From a checkpoint of a small transformer trained on Wikipedia: width 640, learned positions.
Each number is 128 + 24 x the weight over its row's rms, rounded and kept within 0 to 255. Layers, rows and columns count from 0. Numbers have three digits each. The size before them is the row's rms in percent of the matrix's.

# layer 2 MLP up, 5120x640, rms 0.11, rows 2787-2841, columns 256-383
130:112120143129135120150126148153146141141123145119131158178129113113122128119182131071146094150127112144151117102202078122140075111153112107109113085120178142132122110138134113090136121112131138155143142174182116109097102134166163141114127177113125157131113161121122104085100112163145152137101157141120127087151125126107140117094131106093131120105104144139105140077162115133133138094137
093:119093159156099125091145121128102129126152135108128183149118150149153124107102087120141163126130123138174125162130184139090145139152125083136074141127117146116110145115111129119112131107142166136119113136100140121161122118101095149079108092098134150100152104100121145144162117084132145148116116120114146131128118131092082140173100169108114158109098134125091125137146113126142125081141
098:138131120119179174157133124163092127118124160104130127141146116116052165146139078107140113118108065104181147122108134192155147135135097117164147130137114149139150168103126109146134147136138161120113110128096157118128114112115141132169103153076091116103097095113117085161147103123134138156115157162155127134108136160170117122143113112083119201130106090110108163128156142143173128110108
076:151166175110111155168120130108109104131148148099110094111103104101135140155106118154127147132093174117080134122135146139148146146172115120113107121118124074114113188133116129123154107109112102157169133105142137075108108135150117145137094149139152139151114112133126121134143165095106142164102083101153115120137125111157101129147129103124140082111124119185134128119144110096129132155115
108:105118173116150155091122075128174140121117129149131114121108109152136113087140096110141106108113139105124147117177110174149165128144107165104111142094155137096105127141158094074133147147162137122096134126114126122120113104062129131106154122125104111110118122171110107137105119158105165132149112165193084114111124132111131166124081099101129120156175152110119076089142077127153189095130
103:139122171144146089105116100122095087151117131133126149143134121135130133127113174110097132086094171090144167092116160157124121129125130141155153112126111126120183183122132145076169105140137155122115117130111129152162157151146144124105114129131132116109151140161134109120165147133120153146128139181140161117129122166110132093110108115119126136117104106121121136115122112144120164178122
099:099121178158116130140132114085111130109147108111106141156136154146152111116134159167153130161175114126110143099157120142112081162109055126152112134130160127092145169117124123119147129139105182118101130142135101114143139141139201151095127197139159126110142108113152136079166165158142093123151129121136121139118068147145135089119123099190126167134083101139130136175101131118068159156090
085:081141119095169111131155146169108086097113118136091138126121095135097150100114168136135126113128126124143141113120101132116128128126093120090129135102160127119129116096141113139153168121098134106109116116125082084155143154100120146115109127121109124205148091132117118102137106142169128145116124089168144138108131107174111143134072157072112161156132132108109132150134164146171101134122
093:167100093113168102109077145101106128134129170147130166128136144091161136101117138149081121124148123097124129124146132161121126134142118155124131120118150111139093115151111162111144119102152160122129146135158134155104163125136105158137144189096131143153152154117122134122163091095131177117105134118094138135102131130120123146125106122151140107144143137146122127113122160117168146113171
108:138155172124111107062102111115112101089067125147151135110116091164156119136115127156121115101121081131128112118120107160141142120121134132151145146121098133141119099118144145186137140133152150134099138175150158123119128157132114124108123122100143158118140172147090171147173088139131107122157130110133149093104124135135112143095090152103196133115145110133118154170150137129124132130112
119:128152094105093079124164085142123125174130088114158152126124068106085104104116119127126160146143125133076099125104121136139131103145115112162130161148171073118134121121122145128142163112168109120112116140057120118102148058195120133142111156098115120152139158133111128126177128123114115123109103136138143121118143159113080161142133125138128136092158085109124107146139151118130144100120
077:147142113163096140111102131189151092089126159150174124180137146111134143123091124152158105150174123083148126079159143110102125122146117138128126143126135096132127121168167087160139106153106118092089108119115148156097128067130141147157114114122101129143109124113144144136080125111130168173159097137099136126101131173096109133118190121119128086161140122105123125074128093202111132122118
097:156130144120098116145164170108149099117149117113135120100164153125173123099098135150101134094121092150119139065128102106179124166064115162101130100161129156136096108129131124193121130102119180190069145126137133151135113074140112176150085102123051130100084108151156154119140145156144147182103143085164135145116141107134137132109076175141098135107120175118153075168126154140106131127089
103:131119131112133158101164152132126152075151165151143102132129141098139159124106127169112111164118119127153110117132100075139122151115109139119141075090101158139040122119093096136145103141143116156130153129127124145134114095145132169175144147140132146094152124118149114140130125149142091163121109134104093155129139089113122170136114101178107147111132141131133112113116131110118146088134
107:063124130130151130131152151151176149151150129133131120155127128153046099111088157149107106111098138130100110118127131095113095118126128080128183083134134095112147084113167090155173107111146125152148119113149141099092115140147132126133109165121086134133100122116139145102107163156133163175129124138102116123119103100112114125115102137137121099160154143113125149137122103111131151115113
088:145096114125139081155133145142106100166192118130116145122132134172111124138140066112136093149148126142102113155110148166090149102086170114089155118136106113108142105095146145132159142115079132116117124122140100143139128159115110102116107137100140126132108124165109096129135142118079152144118099115116109133115096166111074132115057113139128111119102103086144119180135124112147128144120
087:102124090099157121171125142126144138133140115128167098145157117112143134116120137160121116122190100156166135154136135154131162110134117092120162135125144091144158103089151134153107123139069142102110149172127107120135120127123132168153122073130108126127135054144128107139145120137137118098147135115120151106128129109142117121130102137179146079147125168147114151097135121140129174111106
105:138129094122132132114104151149148113175120102135101130097133122106188092141110150081156115122082103118104146141125094105185163128131176107125159114071153112139126131165116176139085084158146125113133131130147139119151139138114125116107141151120146114151168152118175135126158142172136137136133146145132131144095119143152137128105142137091098142139125092153117093143150140162146172096133
099:138173132148099139146142126099102129149151109132087137107149105162148110092152134108111130118077082142098128156137103123126105110132141154136116108120129100167151115066158177146052154106115158129145141134143134117121131108126110165116112133133143114114137113142164126163119153121133126118120114108096155126130112114135146158096103127140170171137107137096083190100145109140119166157178
111:139098117131122103164130098098127113137119137148155139111059082054124163108114116145122108121124105137159088137132041109150155115132139161136141127143147142118145120103136085120150138120138136142145162153163124097136151101155093153158121134089140172163139145127128104135104142135125120144150095137087116101145159107100132108145143123134115126134159141125123074112148143144123125145136
102:110137143143099127115139113131150102091117113103173134160150142109095103191147100127107143117174149128116124111099116106135126157157125100098140122123152117164127122135122102108137135161109079121168127107154103143093124162115133151141115141071113157153113089136134108105143124115142159130106118151088159127145066127138127126132104119113121162163110110137131103117137114151123137133162
112:144143113135149098125124158125149119083165130161113106134108127152089130103102128107128147125086137114163131098123131142091140111172134105148111154133093155093189134137157132168112137136134132150150143140129076105146119136146142171137151141140111115141109125114116156145098121120145094141103124104112139110112137137122133147091168098160139180165143175094159131094099093102146143096075
105:144130086154165119150139143141169127147079159112116163108100097141154145150104119120139139120115125124146124092127115094120126174126152119112147123133120133125113084098084122125116117141115111134146161126111101152153176110112128171140068083098104116102133160150108093145165150136113166121118121137162141091139101156142135141159158135119157116114138109135127148150125103159128144100120
104:137097152118165104157151108118146115114072153153129132137158153125128128110171143127108117130131069114136147138108122151140122173136087145146101120160139145109134147124112127105133084151135151141114151137120120123134115136137118119140147124098094134116148173133169134158136158127120136127159168139137118128153112138154137132106149134154107144142132137132105193122104128097110152100142
071:131153133117145113133122172152184117144122125133102113145134128142122145134111151138143145162131094142114129121104178141129126131132121111134124126074075125104106168131120096154112193153099103118116136110152136139160126150167116078129090134115121127160128157144172139165135123099069143081124130163116085153085136169165132129129078121140177092134181126115126144168130146137129155151101
112:138121126110158095118131114129137146126108110136126109106089084136129110155131131128149096089101101073126159084114180152142156150140120184107141117109103138102124101080152122101133148145101131155125086112110114149120125121130156126157136106113085087125088143138087137182121140092089111136136134130135144116088123113128116070124132090124131105121138172126142133122149161122111138106137
098:122113146132142133090108148169134095153158058114108131147121141174137138104117128130112085136164115166130129128160179161136130115097140125138118146098138143127058099090132110115122139181149128154190120091142133161135164110167134154131108115138135106149124148156148157124145132107119119137094102139146119113165148115114135160161136155141178176129138145107118111092151158155117125125144
095:109168105168100136116119080118116085122136104121109118121170117140116122104137110132138088121132140126135139152124154125092154147117108160129169126143116109157108106172114130161106122098141123114117154167131168098158153154149124104110108136142095140124125122109112090182138129154128124126110142143127126143109124156108140129165143123149102141119120136121127114150159100138181120121110
103:112152153131111106172134117128107127152156126126097103154138120091123129129114137129120120131098136150124124143135128137090149101121140084126111118106145136100094174114143141098081114131130118151130142125162120098127130136115162114132140153108142104134133132131157150108108074132115134125107092044147136163120130124171149146138146138122119109091179139087132106122142160127148138111138
076:143105101117144113191110099183130118119150164160112143127167141144116154178145140159074140140146131160093133122124170159112104124164145122173115128101096112179153153108107162150128124159142154131087158107129099095128138168105119110133063151087088145141105096117154157084090152106140115136086126147097142155149092105156082130157111119154121095126117129156142133107149101148184139143121
094:180132099124116116117131116089126082146120124132115099170161141176113084127158111153121123177124125111110154099117093104109115160148139148114178170104126131107121140108160167088148091164149151125105163149085177141094095119126127134098091079146131181143139143116122119138088129162160104132155133167083118133123098146111119122176121099118114130114106175119139130086161117155138132127126
065:135137120122107087096131132145184133136169126107130078108156118111157106139115150135116107163178105120158127114149142144142162144179144099154148123161107151128142132121094139124116145122144103126116126144145126127140179141172101148123133154109150107151090123158134111120137101156138114111161129192134140150110147186135101136155116163104116111130147182144111094134164126148129147120094
081:128117111124132155118112134164165077087120124126101138131100113158088156141098156169168158131169139087121124103130161178132108155150121134106132086164161124139118139149122110122136125135123164143163132066137114179127133104160150091133122141146108088173126135162152121097109140122147134098117129108153129095163085143165148131108150142135126124136116165103100143143134162094199103161075
110:093122101105130136105155145114120119110119168138164137159129131124151148095117090154074161075112139161130113135117100117169118116097105142157105102131173146114137077131123164117108091078136108124147122067090108108140152121163121139139151117154143132136108104107124127133118165091187124138142145087124159150139097156151108090092113167165084127154088108102115124123117081145155163157141
110:132151153141164140157081134117137136122158133131134126093132125156146087148140125161129118119122132120120161150115144098129108086158131113118118108117153163101130101100135135151103169105148139121112115119136101092121136142162145115128140132159161146150145147147117103100142119108166115161135116153084109106162122120154198137101167137066153079087148160133139110075133148112117128156115
103:112109136126143143144088121183112138114102136163101147129181134124103153125146113131152146112143146130127169174126168138115130152169131104141094130136150085132129145107170109125121149155122083118103103108119117111152116141104132167110150115104137132111155127130138151150123186116131104088065162144148105136112177174166116115126171171116160159138110150124132118120155124114142139111130
094:108200157125145133108170115120126119129133130166105143103176175135159120158146134123135101091134140105099088133120147132159167141119145112129140137126158152152133104123107145146134194131116082122119100108103104124155148108111136099118124145148082120128124115121117127136107128140149143131140155131125190110126123111133110148167130148113134113122184139085126149139155115130116183115145
090:176136171143145098101086141141135058111162087123124143099111073124135128137121151149107183133112113095157148149172101126149179077133096132118103171097134116120109123120159139138126135124127140081111137131115123161113120054125090125075104133149157104112176150123116144146141143101132126130091123098143112085116145158147120112110110119156130154161103139159113095119066076121131140148124
093:170102068123158152121150178140145115120119151125121178137119111105151145132112123136087151132156089107121112151110069149159165114115160107120105132093118147141115128199127143124147149118165120111130118119096111129095117124117148115124104138143070102177118119111140108135110125100109119123087127123108134131136097155113102098125136130121124137147087108106112079095164096151132135125078
120:095113131110118085122145129099129164157133102094106179130116081113128126153146128115106122117121121136112139128079123166147127136099154101126142124135079135104137106105103092169119120113092113123132152164125142104158140132094098109124131139176124135166169119073126110147166155177130188136133125107129079122138102166080132102173120152137147128135129091114143111103149152121135141121103
074:100164136102157149104131138106118152143106135107103140152147137118154136141126117105106154131139137157131134146117098178163087097100102102096104132086157133154141111140141134127140088114108118120141114170193121118094095115134161144146101136127132132140119129144113108135079108102095110133040122130118120122155128145154165112131117113117129125166183117147129166101116147136162173141146
092:128128112140075119133091152114170119148119097143121138140141126164105136088100121178121128131129113129107100104114085164154119139178128115123112126132105157140092145142122145131147173116105151086109098086117124146118126155191100172100130147111106100155165144147116148103127155155122093151092144133089141130115103146119134149125136127113116155080117157147125131123135108087130115130126
096:137150121102089170140148137130118111126127134132086087122162167114135127090129133156134135120074114100119159091108128148098144091139129124141123101158130156162162132100134129156105145160120138129158138054145098123128132128137112088118124142162098131134129129140176114148136096135137137151157126135094106151109094120145126112111153137099150125110141096134139179126157129164134163137132
100:149108116135150112140111119137145143126116118107135165073151151153089129139147120112133111165133153092201104159153084092136124120143092143123138154149116140121117101137160109151152178098119116119141130200138129101102165089110146120140086098089122130123118126139122107113161129151107141126139131119105104128123129113154131114168135095140114106152171109159142141141143164152127132089170
099:169108140113096114149127130105140113116138168108102110074075151133091125139137127161140133124155114158124122117138105129128118091133154097118166078124155114088160138105122124117138097089098116168106167118110129111139120099112117095111138089120126128142105140138138131129079103125124131138180130095081142137105124126145103169127151116136113114100172162117054128134111148074142102078152
104:099144163137121149128110154087135095145117121110113104132120074165162159133148151156145143123095115119085132122136176149107102146116098160145136129118154157127091096117149143114158119128174108148180113121130114141134113138180146100095091131155109120164117105119084122098120114137136113128126098094062081156170090145152082141117165119146152115109123124098097159082146160149117158141126
107:162133089168120103157116140151141149081150138179105177132118118136150122106114092124105130112098144170090138146081104131116112153181136139108128110135137105138112182122148122102126122079138105109143152097159141116151157158140219121134090156116151135129118104094127129131165164102143093091119136182122156139142138121116119123149132094094133159127158126162145143087120113192125128157149
099:153083147090116140124139059155109110088090140130107113090122116148165159111163126122133163109078117119124167121157123082095157123109144141125104051114140115137130121155082143140120101116118120115146136124138174078169115140164188138112155187107084123191106118136111142147125114101150125120124107125152153169143107152088156132143141159123112162133119111160090152134139142144131157110093
099:084153069113127076105125105091112112139046132142118138099122111098159112118133125118171140084160088094156122109122127133095172120111146186101133137161102086119138125126105152103159074137127102166129148090099149153142112119138151107115145148100137136131124089112145150131120125149125125131113144123114134134082171108117140127126146093154093154136076165147134113089077158120103129150127
098:139130126159136078140137171139116128132128148169126109110129067137113099134108087149140147082155112137119083105144108119102169090172130137111148093146173111090102157111136154135108117147152121119152144169114160105117113165114154150136121125090120116127139132124161141118133171091136137133151113143110114095130099129119082143100146153095156070140146104118173126141149086141137081098101
099:075147153141150147171160162147165084143131097178073136116115158090122119140121142121120086119112109101135136173115113149095120102108121157152120132141118096129134161147175138180110135089136110121094130108133119099100116129136153137100151124124156127099103116099180131095151090122147090128126148123093138105158165106142156137136141102144096136119148104083111159126087130120097133115120
104:150137155148132122125137105107114117125136105103119134158116130118069145126151167150122133121130126161122159104139138146109132110093130119077146111129110086097149120130141123153102132102094154146171162158148082119135168141075151114137086122104127114103120125109122112116122135122104117145135117182138132103173126108104177122157117155113133132161123112217133084145131148116153145139131
098:117109139083131081147070163133137154141139123155148178148074122073142113109126122176128122107124079165112165124126085130153135111108117168108168090090093102143122097147135142102108147134101205125143098142119107117115118115115141142133130122108133162088086126103129116139133106127162180128138071109110168147155139154154110095124101114118114113133138126102115109082107120088069114153108
083:115129166128119121116113118130097115098147116090086146131146126084117114106096087129113170136140138148143127175133163129166155064086138110160091139110110137136133106138155157158136112132137157156128100109134131147163145105109140109140132115121152103146130118129112109109140133139156116128141109116129129129137163099159140126160138170129170107108127144102115134104072135148097097165149
155:121134183131143140103181096138158132152120141112158129118088145157124139141155104112126149105120144134131116082127157111162141143122101093098126160100144125114183142138111176072106132110118120086123126143119101170133144099128142130132123109149134159167130118100137112150091156130132131106080085138071134103122132128103139112127166135096188114098129184109134174119160108176104173100119
# layer 2 MLP down (transposed), 5120x640, rms 0.0352, rows 2787-2840, columns 256-383
134:160133153124120123128104136133150130090124172146153162148133123125110115082091141149150139108123174166118112154101113092141142119151122142112151159150140152108115132139152116135148181112138130123165161160145169145115106146132143127145115117125108122146150105128143117134093175143096128141163106103127121134119092134140127088119132103100123125095166105093153152158101134146146125169106
106:115144105122150165133132123139138129093156088105139144100125128085153173133144141081134116124126156153147130081118131126123149165150126119157162167114123157165159112112143121126111127125136121146134131194180117139157177151154153105132111131164139135082142128103128126117129118165101195106110136166135103137155117133139156118118139102154127136149104119094136106124150084123137157064095
101:112090130131146158112135181068131086085117131110159130142119157114132100082112152123144161103138154125160124161120083120112120137125137148157159158118172103140141116102131155107123131124092144112131113128143113118109144099181119140081133164152127110102162160153125114147109144128136135108119124132108091124128127149104137128053119148107160165146139144118129102117102071132087156086124
075:109149069147085098119143079108144091147107113143142167163094101121106118119159119161110114175132141148116139089106118141125096139147134102126131151168129153072125118144081125132134142132137120148117120163113136163123175135151158113119160126130132166108112155120122158130128145150129109117115105149113111116108128127196143147104130123145117168119093110139154089140098126090138112090129
105:143152125175109146145119136119106162137148102102095152146153161119103118126152152126117147120136134140112117178139158144091131132111122091103107150130108134153125148130107157170123153126157183148127164118132086164100112172111125111197105086147122128138196167112086114139138121126147116110102097156137138111138108063107126125126125084157138129120116110093162150125106135134104096118160
108:115145140165026118138121153093128095131106088179132134157110104066096129112109117092168128132152120106176094155208179141078119178113101154086132117176124143135159107143115196131155139139125081134099078131115183128170127111085094141123134130130148135157099144109184102139138099137112130127153111149117178059157124112184165103125125117117091101138150089119122109149144174124116146171090
105:131143088180135155095160195119156148079126098124117130136108128132135143103140117161160126099137172117123107103141172130108181104155096076148101139137142113115161127148111145120117111152172108134130130133137172130113129074130123124122094085125137099152134050137124180122137071146165153094155066140137149166113156124137119150116156127160137089161130140147137136098156124129137101133139
084:142129108091165145143134143141115126148113111165108172104115146136122143115125119111117142162127153141156111134170120149145122132105177124097164105120137098103112117110089119134158169124078141132159191133124107104155116182163111158120124115150123142152119116166134144133111160105119134170135158146116096157122117110091158113132136142122134153129127114137147085170098126109122180140143
094:092140088104126139109149125124171116136112116115091080131101154085108093099148087141135107148148148106111123148134171103114077192139122148116151128133128119106149133117150166106105096111130172138103110171111126124124110154132161119103139122117104119113120098125098123177166107129091125085118174161139061116160120117119130113141100109138138120158068143127159150121158120115103177110103
111:150120142115115155131091081158140115125101151178183128118134167134160107150098143132159136125200112117107122103104158128188145125123073108137096133123116138113132162104124172141102128129110109146148124151158152139149139148104136139166120104114137115059122100088110133129111131120117090108190175184117114119101133148119147092094124104145087090161124135128162161126173102116171146159081
125:161143108100157115163121056100163083125170090078161133115129136123147093165127148153153129085112086161142078127104143118122131105144136129142108128125132122118097122122157138131121142147130137092108114105123160118153107098132122150141109143124108071144126134133120133146156065080096132119123146118153124130106137096138106093154129161111112103088126087112168170128109115117131144062089
081:140132121110077157149161145138094111163144133148105114186124113136103150119102112133106133119080176130124164092192108115123138142118088133101141155151104141141097123120084124139145114149092073147115138116077147127136114123158139128111107121142133097085114128125101149114142127131121138138130143164107145102142100110121145123108154107141137127140143115146144106086095111121171181114124
101:118177145123130086090076100165134151133086157125107130168146103118118197103133104120104175097096108144121121133097129130115112125120146147094142164115122133096101111187094146102124144107116149102147104117107134140161111159156094108144155110132132123135118150144111109167109110152106095097146111111141106158151126130122122119175111124118129094109122111146164166126108131116135136056109
109:129122172155104145186132171116062108123090137100096104127164149121148096168075106144093110143147139114156146104118138159118098070128129117141112127121098106106159161121099160151125108112146114120132154104147153117097129163122080107099106156142164129095096121188138123062144155166129116112164111126163127118100185150133125183155129142114092131128118114121130146158139121125118084151129
100:169143134128139103146123100176161114087131123135064129118133124149154142120106152101077117148114088129106152095178135153105155126122081127142126135121132120135096122167174146097123187117113116131124112088177115151100138104123094161152135063099148121148140101135131154154124164115132180150140135109105112122112142106097178114127137085122153153144108113124146118093110108122125081136098
090:139124131132137110153111128122157132125157138110117149123153172159103140144148157130140125097125166151163141144111119193124180104138152119130128152116106169121074144098096142138136107167074138110120109136127138098149146108123108148109137122168132131118101112165119125163136145117135110108119094134106142090127153148122110087097125101116159157126106119105101142172105125137178165154140
089:137163146157118157111170144119172091117091135136140106180141120104104127118154148124139139109149109128108105136127102110135133116126152161152107133138157128128115127150070173180134161129141109097121082151132148140106142123114133152097153137089106124158173151074148140126107126141134139147129173159102128123150104116122178142144073102117130104107123131124117081127149100125082086143148
106:119158135095095101167129151128164180134090092125133145123133161156096124147114112094098101101113131116116152113067110115170142161164092159107109156139191094125111143108103159108104088092150109162161153137150150122115132136087092140106113176148097147112122124114136111149100148106152154153131159115097123106080109117144163140151121117119107115173138095089102105100164126174107115131116
096:111107135167159067165120133145128133107109120158097097114180122114182147136141150124127125088137115163145105150115140135118109141121106125100114135160110177107133162120119159100115078110092097159081149112143159122092142123149126131140136138150137106152141148148108138154079157116115118107107101143119131164104146124100101143113139138093107097202075125123121116117148098115098162107058
111:144146119173096112113140152158144152140157100079181165134091081104149090157112140114079127114129130153139095111175162130102140158103130140132127126128143114106117126135137141152146121164111125122091127145145086153107121138162091103105115126092131115114119139130133133131114128085112094155130130095168072113112177082094119122130173122119117139120108111141080141146081138120083128130134
106:148157087099116161138078104101141130155125123165138125130123139127118105084120106132124140103131100141120125166098102156138104134136158127104125122092116107136092094130109119075136142129111111137126127103133124111136137146149123136117169105137119121143167113141159138157157112159103146093122093132112131088105139135095113116102120106106137153119132093180127160155125105119090111143130
096:124140145089133152135149163126101133146166101149118072158143097114146117125137131133160098144127157157129095145124115147121098118111162136118119069144131124144081132125123101138144131109169153119102152131176117131112107154134127108117154114100136143159087179152126145119102141130151127114157175114112125140143125135110178098145106114127167145091173107160125107176109140122130122101162
107:128132162147110197087106105146138106141099197103118122118133111181121136138151113136167119117101154184140108080103118114123108155085129123097119107123123149114166107109136127174135122151096125159151170088141111061139156128122104158137159122138124151126097098142087140123096145161134135162163103090134114157132108080124148139162184121080127121175128112101140117144122127132115140126119
100:137136100119141162116131086140137110194155110098143160145130101090116176155126104127161102105153141104132122147145100122142130080108158103150149108183147118113138144129123137116139144150167086089083144128114125112092091123109121126102095128174137129136137114120145116110135138130147113103143140094136120153150131131096126095106124138169145091076131132119137111141150090143129097128109
072:107143122126125123082144137146144110123130123146144123143155113126115121127146160110140146132136109158091128110154132132143092101146124125108100162113121150122101154123098121108095101133103183110130141130097142083117136152123092172123126137161153135182091081149105124118128134126141149092111129125145129082129099128106101076168134102132145101141138114141114166128150117081076151136124
120:105109117109148120114087132158109128147099123106128180113127098074092148162107149087146166148125170125130129085105094114128152116116145121133156124159170104146138107114076146140161134131158116105146130131107150115136110125090146150143134149115129097100132109144142175167141145126132144122103114146142078105133152148114144125164156111113114147150139156102123120163143105158093168137133
102:123140103112153107108127128117117150075118105103113145148168174186118107165116097129125105100123113164086151122145109107114087137112151134159149108119152146162149137129104115117108059109126135129082126115115167171109138122137127098106094118089129162127146072153165120110141165126121178142164133133112096100120079145127153089126114148071122096110133127148114150154130139131161146171130
091:122122068126146139094115119145103105130153139178135104121100131164110115134135104150106157115120127161151110135138118176091095127111143150148151099153093163144171106124140129138104122104148127137160106131118156125122103156131127103190047128119126083128093158163111105113118106173124130153112154150111104095142111162154116090124137118151137116149146151131194123126131140113140069124152
101:120136087138109172125130076129151096133123128132152134105089147136143092067113133141151105133116129175152108144193099091146130152122140142179158080138131133097121102115156119161159119126119126095111123156133095093096100128141127171134166126164111101157158118102131098168118141129113154108091123089127137097121152144113113151109177130140127095148095125133129112105125115145146135114085
073:149126140127085092125115153091101170129098151136117165142125142095102120113150088168109100165125201135117097135142148096128124129123132114118165127142105138040132128147134073140146128107113153138151176128099172159137094108101143075121103140123140106136158129145156107132181111132150122156142096110147144092137154108157114134139117128114144148145129122125172112184139118102116122121133
096:140172126135134115107137137123128161093099167134134175130086144115131155135126111099135181112130124150172147112090083158095111121153116101157075162127098148130156151158121170118164108163130105127106129144164147114111130175089120130081174120123139106140091195143146167120146143158124137113162132102124155120154143149125127138085128157088153102110109170124179137132146184089165108103115
068:164149155088143122123144134098155117142159168144139109158140158113123099160113094171104136138158109154111115155130129148171132097114105088157121130131136143134160125120175119144116081119105089153141101202121116087112158121148143078174107159100106118153114084133129141136115150129146187147096108096128151127150119164067114096133122165133121107150140111189148126112154149115100125122137
082:121150136139123090130133140119142132132167191131082165116133123090134126144144119099107181045116092146124109108158116089117105141111117150150132138125134127107154130159122100140161139144134133124089122151152118135122144142118095102107127145125111139185122174143127113125129169126139122131113149109145161152102140150115092185117096118097114110149113096194111162089155112132140089128108
119:111139140135135159072095120119095123105122108148149127141154110150174137107153123137137101130172147153116097122104148152164134123110079119131103107135104143125161126137104086108141154150143108171113093103114143115115141107123129143120131152119129114134145103159169128129129123140121122104150162093168117125124135111100124097107135092117107125132143099120155109089088144177124117153113
108:103118136142135192140144163150140179123109174108132102128123163135120105147083122163142128098158137142110184087120134114119106141134109127078130143146187116135120126125126099110108139119156209095172139141138113101145149102115163093138150114151118152120116126112149126167146081120156113103123114150175147147113157113119123154131121135115121094078143145148131087132136130100102124134111
090:178113111143055115114151117116109100111132116098146116132095123052168128112084164126101117154102182137097110081114125078107116137089111157139126135132121143125109152156106134104126090093152119154103181160144152092163140105155143146129114121130137091087078107169120149103140119132128131133162110119191111167156078115084124158079115126158087119108132114149164140094111135163136095137102
091:107144153137177137121147115107144122139152121097146097129159114113109123134143153136165119122152128117107105090093113174133126113144115162155135125104175149118123145140150146136123155118147151100157134099153127130104111142155134126143139121136100133108116080100087144159106146116098103109133087135158135119146130130109151113114127147101097132109140135152138101123187148114146122128117
094:147128123138096119102077150139113088148159154181102146170125081135117144091114146113117120106147078155116117125129102117149100100138137144167130140165113099089102128195111163129084123127148153139136123133136150137105097087115122135127108131136126164121106115126155124160082130141124161101139126109136121087121127117119139130140124120090129115135130094083107151145155084158119103108120
090:109134161120103154117136100145123157124123039155080138148121090116120098126138153095149097149117128126143156168120150134164110095150119138116131157134097099199144118116113118165162132148128115147147121108167145121154097141136128118136135117137112121085118124141139129096127113113157160145139118106120143134153154169124156104084114131109098133130148160150144158111117156120112091133161
104:117085124108100150084103125163113096082153117111106160199140109164153139130143121104161130129154143099150127082148120151105103112152132150117113149146157163124168146134149143142121134121089146122138128125114144135117100108162086085104109125112127149098138166154127109106117119087140105160108165152157118154076147077141134124137140148144135128128108103092089115115132144161156079093136
074:172089133157144124140156102125135127102166140127092112107127084128125111148170151096099124143140146130163137135121119120131132080147134136152142147162143145153120153141140150150126143154065124119160140137105106156098132123153096119128151074119116141124141135138103140154152114100131151106158130142157144170120146129111128120101115091133160141146150105131099088151126111140116152134142
090:172150126120107164162122151098133102116109131153159112112150129131142144143081132144115138128139066181166100108085175129152138141125106086155130134122118108107120088154111099088175122134148158126077138137100180149141147099112164107074132117137130107123137102137139110153120147095115125074120117141152099132133122119141100135157115139143107134168091136109148121106152156119103137153077
093:121119146202096159154159093100129137114102125115128106138127157144144101137106155145141159077139121143098184118096130119152112140129107129137129130150107118118133138079125152080130121113124178143105110130148127125132137083091159122116128167113115126180127152116118145120151119145143115131156151102107154115129144169136150170169131137122145156168111163125129115116098173123072105149141
099:128103124147122147129112114118148114104100130122127133181140141134127151115130129135134130118123090127125152093146159140114134097139110122155121118117142130120128181081066099135173103134145157131127128133126149111100130147155112127133138161078156114118132135121110123175122090128116124101114142139129110115141140136173123137133114148125136078126133151099089142121088114129074064115132
108:122129143145126120092111090104149125139076095124175151116107103131130120127101111140156149149137140127147116132152144103094096137178122087151132138120114164168124170147106088148083116165150145095155145112149148134087130164148119144173156137117116148127116152131118132135129142159105126112115124123126076159131133123151127137112105150179169099134152130154121061138170134157148115126168
101:122087128115123129127148091192142167171143111121132155124140130117117101122094103123107072123145091135152166143143105112150103154142134153136103143122153096125133119119091123136136149159103141110128133162174082128140130120136164153145134121102098165161152114111131113119108092109110112123133137135170115134116119106117094168115147091095151121129119094104115093140104113165125124139097
115:128114099105182109095146102117135147170104112162150122101116144102100123094119162112144140106136155104096142194148130150104133160147129119143106106176186111150110146085141134148128117107138143124077081110161131164100125154113128079110158131147132167143162078172133106122160109169136142103147130150100108158148099155134146121110124129154108148118118126131135103101124123167105098091164
092:081117124137136138164124181119116123145117169117121138159152150105123131133107113192146145171136107105170150126130088142133077088085122139173169155140148108113112134115171085128116118151123109164134142121106097120157121111085190148132132101171120113101102100110116106145113154123120154099126161109103143119112120128102129162123125113141111106098153157136149113158146119125122076081132
103:164155144125125089157055094128123132144091093123073137109122144132134108154158165126110146143118149123131155116103184131116156125105111131148115131164102130120112133142127117074123097100151142144149133122157119094174114085144118126116147130133106141124174123095126175127127185155127120086116090116095113149146088159138108106172109115130088154126122124144147131108168175102122086182168
095:104143160114112107155126049121125159083147118104163145132112121135105148083080131112073113128126126136124141142150127121126122121134115163096069156157156124137141122143122130136131093118146147120126148088104118108163123154179120144101177102172109124151108175136110133087157117124134147093103122165139135163142150087136125149126116126119110140132125128127175119150139167130140111107122
105:089179107149134125126100147155100128121158182150145134114108121105120143156139138126121136143134088184149151137131166097092112063153118113098115137140154156102137134161139081099094103110113163069145112107099144113121143102112122152180122146119131120142145135147076127146121119081132123158118105135167140133164163100115115130140075187135169115109121161127097110169124137132124108120102
107:133131144117159113141140129161153135138108168105133152157109161155132113116123144084157125103122129132133103116164131117125144141122185139142136067136073142144144105136133102133121168133160170153128122141148114137161098113114137142129112111132104076158149173125120112140137081138112070111142128183139123097128102160152185139114127154132079152153091097157122162157125143165111114135110
102:161105118144124155111123202164091148122147120098133140129119138119121127121159129165102133125221110110119117130131129108125167143135090126115156132141133137112135142103090114089104126106105145159089178141105138128161124152168117118097123109115116109110102126140136118148158096051138135173146096132096139132137162139103116151134105143136085124210108141116143136118140162140127105164123
078:126103108142137139152127089141150099148144111132132133131159146113154097141109167194140149134137129134170171126155156128162137105200119120141179096124120130174133171127150150108118123135083149128103093116126167140157145104109191108110113127139164132101125147135085127121152144169115068116146154107157097107181122150096131075118155111105075158089133154142126120129123084121106097135161